From a checkpoint of a small transformer trained on Wikipedia.
Size: width 768, 6 heads of 96 (2 for keys and values), vocabulary 32000.
Each number is 500 + 40 x the weight over its row's rms, rounded and kept within 0 to 999. Layers, rows and columns count from 0. Numbers have three digits each. The size before them is the row's rms in percent of the matrix's.

# layer 9 attention query, 576x768, rms 0.0432, rows 331-339,427-435,523-530, columns 0-191
101:472553451423539442498482562556511519490437457543502446494487519477451465473519502467477470572565414500491549479511493498503556496503434534528526490512417523548544428482506456513484428478441423492535555511541512457469484492538444554442457579503539501511539471577518490465429519516443509487519509474495514528559496520515502490499468486546464561586512480448477505532552503482487516603553481467506519516524524545532499524471487545507503445480406506486491471512513468515483543517457513484477535527449464540425465512468456557531453480526512518438476412437540456488519525503472515472
101:568493543550496500533529481507482510463483547533497526470487597524455500440423462482582505468466495485535526510506465489483502462471528543550483535476454544487519518508485536499568550475525414445561483510509522524445506443474492496581484557455513490509448475526473582404460503485544449453493501481472575499493505485449551503491547461521528447431497440473531425435515528505424514479448516531528492465496570478469463511485474478498479524517487494526554404507475447487528531570473513579492464461514566428456497419533559469489476485549501444485541444448481526519537474496467514508
102:539468430507451472469518477479511487549484492439475514536573437519488524541561517538401476481606483454523576491405487461531497479554507500474604451452535495525423456466541495529539466503457510485470461542500500476515510468479559417529506473464532497531528486425525490538493444486446498513513539539501553429512380476494558468507476480508503545489453465576572513533507475516512475483462439559501501510471534419472461442541477510521485585510497513524531491513410532519462529465531551584566527516438514505469483457499538465533471386462446551535519524491532536461516510542574555529
096:470463466403527468485564492501511519608526472522567518518584539457550489525476604528596478449487578440547555463475495497560550503454459510508432530459508534449479508478523480508491534512511588482491492520464510511501452461498515484497515507484457481413524521515543480503474504483507503464469498494504481463510490520461505552551434502525480566470545459500519492506499507527449560456459473434491562637582547507494537494452515515500441529574497580530494533489533476598509500481489399576584507504504488552448503496449554486495462496514457499489525580488451488464481536523492511507
100:535469557631522506557565474496505456498476501509499482497532477554445513489490457515442484461532509460505549508514493517449449557488517482514549555534443441525518560571529593451524537416425464541498460538527466613497503480497443445463522536520524526536475540548491548533493478526546526514526441474434548471511521530447507453455512501502565504517515404634471474473490585407531537470488555499442575505449487442491491455534508509459468460511550472502538545476496532453450517507523479502519496455499550513464457450423533532465503520505462513473512452543467547547448504494527600496
099:505429474511437525514466598539518482497465574514511499397511509498473485484430541529509531517520444477417423497483482525557504477529463482515499495492499454493518440490472425504487502573519509537506486479535547497467408503474534506501482495449595508506476476493548484510508541500514474554482456531569554532456483508492463512530535552497484444537567548506471488550521527492429553506566520526511525459476503534450485522489441467539521512480472532452465466517488455445515512464484533472564556480460534427478470456493474556450487569488554503476543522540518484428563466466492479486
101:542471539545475488503485462569470591568488535560492516521483589533450496476476454500521474487517511485525497588446482474607475478553515553531464511442494550489470444519515492482507477461548559529516521509479493458531538500519494535486441536492440491471508559448500458445546551522484537506568500491545454487505468430535567467541496472475528525450538524552501539514495395502535456503540540459503562489449482523465414531537488501466499479532483488480499485471541414517486542471524400471551468530434513491501562535509490557500501458549487482545509520489519507538568448388533411461
100:495583438478428485498480493515515444544463477441484531499579476481461566510521454472429544520514492593482526513384474547444531468501513490488488507494541517533505553460558529449483496495472470488503535483486433532544507444464472480488520493499494500492500539468453529512446491521519543470463526502494492437481485542523455476442485460534482532515469496530440470513515479568471459505509426566473512504437563475500523462508485516510552503463471461500519500529456500446558528480529558492463626499478470517485534552474495436499524470517491570510473498448548494542484502508416591459
100:530466481417476488470529517498466488462519476536544531553484528536437583553542539534399487549506491467471505559445494557450468542452478549558472476534502528481509452546503519571513462538502528498505477568493498438499438517538502482462455552508496429488508392502569502528538506526474448528550591522479488438564499515515516418504490519539454566468538535520455493477515486535492479456492498467464452487551534587509473576484488486569481503539482509463566488521494464552522467496529465465462531536529527503450516531474480547484512533455519540513486534475434493527519458515542489440
097:471488500592560522475583467475429523483499464467515526539502484538495447545536489522479477461509479596485482521455505485557562484470521536492575465490513463513480557513525473511547488455480524489493532454458537499465501497430513488474485557516513510527532483553521526572478508491551477559494525540424584494521545491437480473533481517580513498474507542468461425482516543516537450483610534508436430413591510498529523441518429480567486474494501413441475482487497492478518471510518514492490534525414472516466536449516525507537465487541562536493571530536464529541485518539499539538
096:492500565438510605519461447540547555481494510522569560497474551517507515477548499468505543482403464507467527558483494543502456475498512493493488538539572531494495498525486529434548487515487532459445491507460544505480547477487472537508500571487487516470491469524473507502510478464576530528572501503469495533456484468559519457493549463517478509487533515495394462513479493562433501491522398575476516490454479578511512460484401471475457527483594433532520503533493515454444592447510465581522466468464523488523491453511506427487464502509549489542528468494471469449539528505472468451
099:443479459466458511464443519550571523445467534438564490474480434577495469511548544500356534496464559485503467541426521540515461453477487543545510447523483522525490471487484533506497596524459452518444506461484517440433497517515504530482479539548469444519606496501530447561484523513511505497500509554536495554460472522538586569566522493407496514533456538548544556508511481492491432555495426513454470468497511533497555528550425534560554539470528503496460516407533462478452477485574479557486536547499436554485504500509487471476498449504493524483515486520463436512442508485460495506
097:465552451465560540477461430461457552532533438480522495496523496486462519464503505453542409497537455470528495442503467478490543459457486592521484478581505497539510432495469492472496546542516509516486446508540509501519505492609513521486537444510462494493537495518525523568548532485460517482469443585430478493419455407491478487500494510545494509519553574479510489518491428474520509565474505512499521537506522521493478550427510517437480532489490566560447483523540456476456511484464472521472556501512506510558546442526471451497484552569592493503431626554497527508538491448525448637
094:544542543490565529485425530500578471464492400506497513529604458493531555593467456489492542498457557451557554522530498452535517550458507451501423484468486485481517511539516530464494488443472543439502512524475433456482542545581501523425549523455439487484459558519527451520586413491500474534505498458493546483465480529522530490533461469440503525524559609503550467526526541489465491480470491471450518488389475498483486422457504440489551494535480510483420523492486501523506522466520545496487447479469521464573501528495548484472474523510519523569600523463503507443433517484408558448
098:544480503442428495553497500504511508495496528465479499415505443521434516470453557513439458496513547559535492458468531487498509425496503515548463507521570522482484506554561418503488554502535492489556479458473529427452494544492569498458529505533475563504491553476559516464525439468500503526489546461499511488543531587482457469508513523535442564508514534535492546505504559495537506541513500499381434481530545456541562495545446519524592489537490470517455469556508489556454512452518540567532456525529513413514521447488505490476479481481535477460439419541549535484553536418433521538
096:491521548490560494501511540554509379517595536533483563532494532488552496494561531529548499540508528504533463511581482532539469550508410453466403499507535605558508517563543519456468494483467483475444492522431455478481558447543481456489544516533441493509469523472470423490561440514516510502516521477507440474427504527503440527466513491519435500525595531514536517560499485454473463534534501458471455492455544523528441486555486531437453507564486466539479462516423472494426467507495483484513503504455556521553492536523466489475623507438541469508521481483495510494535526445502503471
100:525499543479463506557444409472492578508526508550431453530487471514452503495523478465536434534529499481514559534457503500475505556515473510497467514458481520554561508536572550524499471468469407465493524515503426514507564488494463454505456461467455474507515536476496544465441537495567518448484456483521484498473501491515548483505510429530495388434560500580435488446611460461548454489529482512488471507372442487479531529472561469502469441442498442472479519470497542499540501496555584412475464458467415567491512463503498482552487521494467555504593549524521449475445541468477552500
103:465514510480502529467490504517487455470496506438501489537453486446478436514576509538530498594515496588536485492477518538517458480501486437499504488550485516570453530474462467416483549504414463504451568497516540484435518522507485548522588499523451468517463558496552458497502454533457533473489411517546450560456470440518451510500540490540514465506563496449434477434473498418466530413501545502523443503503505483518578513523486515540534488512476441517493528506469501453488440466579491426497519518450483573579498466526559468504487484530536535447551583446452468484508534455527536529
105:514394533578518536507508487522509502460391560532498509463514531444566454486487494541440471449521464464500464508480499542518513487498520535528501526503517508422560467541437419497549472514461557509495572467504480497496487492479472492496448526525476504469495488518510534578493470502476472567534478494429502506504468441459560469481527559511590551534516421500504462456461539456532414453430499442408469454506475476489495527487488531517511523470516521545537528470510513495472484543490567501525581439493478543474459484502525493540433525513492512493555531508564417466443531431452523497
094:482469491480497470480474489521479489472553488519545473430437495436535531415531528458444464504490458503451456538448493489519505455470436464563522515525465421485542476422478489473534488477436468485498540499487564453519515465459518497474484560547519525494573437455522538523448494523445488561558485507493503528603465451540492528483525536508480485480546481581455495480519568600507481480507432521494491532501471448523440516500455529558524489428542480514478506547503493573479500476490486450392518560508500583419441536558516525506475497528478543520445533518399508527489536587538509521
106:485479516411449491505499500462494462476517514451536499479504468494484516418569481477440473435476526522596463523405464481462513529483546508543457523560539553494532545548508497480539581469503545544498537417522539572483569549438535539500446524500466509508525520533526558505547550505450448523461534587481558472488484520491493452567524468510465432443563541546413513418499463556525438537452509529565475465514531574496530442502484440497560493471524508525483528474576508522542467473509558496474443507546501474504504479554526511482464566528507466461517557460457544480551550495509483454
106:503453484457461426433432502504485370570489491457474494471592508508470534484443481469506488466536488446586447531553501519544522511493521552493520457484459487489482520548559559445537531469439558527487508481467451542525541471555549489539533523442468520567528479516506534496530510498485464495533529570448463517469486468517483453503553496529527472471541460533507424570548518511471464552458513527487548463486522527546516520448504478593500448454517540482445485480405442516485415560523539475480537477584582420496492508498426464478463538534560506530507497579455553477504517464517491486
106:533503507552504557532490541535492524557477499508495498461479578538529513549520501512545546516489529533579501506491497534565506479548556482440472485521491428524507509467489537481491538446449425502534509498466518467469455541542487527514491518494494505480454528543431456520536511483582496558421546416532434424475481499524400507522491369519507358529553548524447496552500507518469515553538524529515521531510509568499552416495440451465507511618531479520478469596586439483496508532609541550442415512463444503519486485561478425461469571490502519609464475486497485499490531492486492480
103:569552555530504491447491563555495557494477495504487518467529496449556491445570500543464511505440569541453547466383482516536474421442476493484514563529516581480465473498470469485521511511541457488509535561512515455466475495461508486430443520519514562468470481529494570443493446511480506509473534494469468427498519451515489473533521536526513533495514564490506547494478527494506484527470459504490522540516467514488516469575498551496463566492573480546440442522481496493449495494443567493565478471447423524528429485507535494492478435458507473514489506418572516523513501474495505521
096:513458528520553463509540542574473439459532514547483472518548576474465485417553521518499460504493464519473500603502447480458495522483478513464459561457435466459471486585539539403515494443488393482577558590509490561542489512517468493537410536513463493496444491495528453546502405542543471500490531559487495494513542508447520542454489464474513532533593524481431570440575475557384437530528497504591407468468464555516456523503516512433479543492471482508511526490445418477481519496484538490511423503486550560443471495538501562525561436549472507508478452568587514505544499476549527549
102:442500468534565523602500415530554555458526520516399428605477488485464419518458489448510473602543534454553533513568518489522528516490521497563487527506463498460519454475457521560524442473532474450478471513498501483495536505490524560507577460486567500473524528449514450493411542473542466516491413477481551561469471558508496500588462524553492423553418564476491544458530469400488527510510528503455533473466490519465508445546526482477541495487548552488445569498486467548545491528559536448531519514521480544541520421469454429453475554521467516493440549503530515525516493477546470558
# layer 9 attention key, 192x768, rms 0.0416, rows 139-146, columns 0-191
099:542475556532564478466491519559502415476559569429525401465489482550539460577549518480497534506537490440456488514521473562511471558465559486514456475497607445510493468492517561509515484467506480419500451490531533516518524470526543475490444497536430493553507466559569504510494492513521500505496450539583474449482521493515459511535532542509507441486504478514490477532465502442472521571501543542544467499563467464417469552529576416511494539478455584568543460452430448544461533441503512427562443512570480453495505475488448443489454593506505547511516514545491501457441511556438434544
100:509533510568543499465453534501461467502511502463491481516473466478483464516504517499422497449524516493468487475497450610561500609482492457524458427492462500584554493478501572529509562509436545415430530420481431402454503526507471543498540529495472485474473540444519430497565521536500503522503486512511495496489437519499506504488462485508502538572448536471517516568478483455579460483482493430526441505525503554490494452469513468445500473559449516493469584513475588413527488501510546515466589521470487550466648568540476522519462565476438488503495604563449467501524455532497448497
100:534495577475445463517517584506486406577452506466437463489443514468443439529480500489552434472466561543452436485490479515504479551457489408430536527501549519501491533523512498484506481545547524504498510454528414487538525478421424552421446500520457456447512563450490455426572523470469491496478472435518486513439491487475536487499509492540460543554559511469486560543523561515501506463485509486552558515495496446472545514518524520539496470542491424448518560456529489509496539493452455463472448507453454487493614488438487557475467467423497483482546587517492464524395509461520481460
101:521479527550593533477460563524528539520516469544454511511505551499510420543579450533460559563415481579544536562529469537546495529546468540410545517441529537555501455506482524516496534470500462508572468466539484492530520492520447544527431510539511522579501566538492414544552551477440488525496508436509489511505516507488481508471424430620517479500554502514487533552509488505506463459575537518448565493528516509494495497516526515530491467504485555439524520569530473450507480492497490465468494515473501554539484592530506505454455521483485423510503502441571520518543407484501526532
112:493511510451488505460493487418477527512601543465480489474449463452498450468480515501512517447487478493444491486518493522479453494502520481481570511484520432438408524495520525510515547481498459469481518439528545503488495507498511497550531551477506475522513514452529545460489464503430483521452524528551511540509546430413558548469554452547511528465522521437488503485527411516509544493481544469552526548574609481559486474423526542551504499453546467433500487453456485455484468449432500433508508524455487516429526597458501475510552462576550496489568488577511495477534470474568496506
103:564461499489470455511460492501515466562460563474517511459521545443551521513554448478514463460560504533578528518547532532464450518530548481504546477472507482533515476421517496418479544431479470469489500490542519484493524546494490499422427523516420454527533450539484497492528507513513559492457533443457492479489558420442609565526478452500472463506489531438455531467551444503514463484513491502568478516463604516503505592469573482478497474511502521540497535448509525505498511519521459448529486473478412516517491475538482459505581527499519556556475533521468485529466494531441569443
104:497592469525573490487509489476448490509532408459411512510527522525412466482521357499502475557473542493442586486520504573441493448395585538545499453484502541449511495520517508515467464553468484511475450452511530491475536435485560569464508490421503494547547538530490556489545526474524463511491422469521463519437447571544452494475503449540557594511475511517517522461488534446492507459502554538485540493504495501526518498541484488508516479540498496486515491561562556459425552539491606505425426426503534492560556511461487488495464468418466511514475533517437440433491480527501513511
105:486502537431463557491471495391522523554569523579519424466488535510474516469454519565481463421444431396503506454539462512485476471451507517480463512546487475427483473527557549539459510465525574567523477566448554491445432559520524533528563506464523502503460410507473511456461479514532499572492540532562467481447468511464498476471483436401508531450433418423502491514438526448495473478529541533515488399511486508519457468528488503538506484467488452545486518438543441567523421467442486496499467499510523511472470554415523592537594477486482481496509474464524484442532487511559498518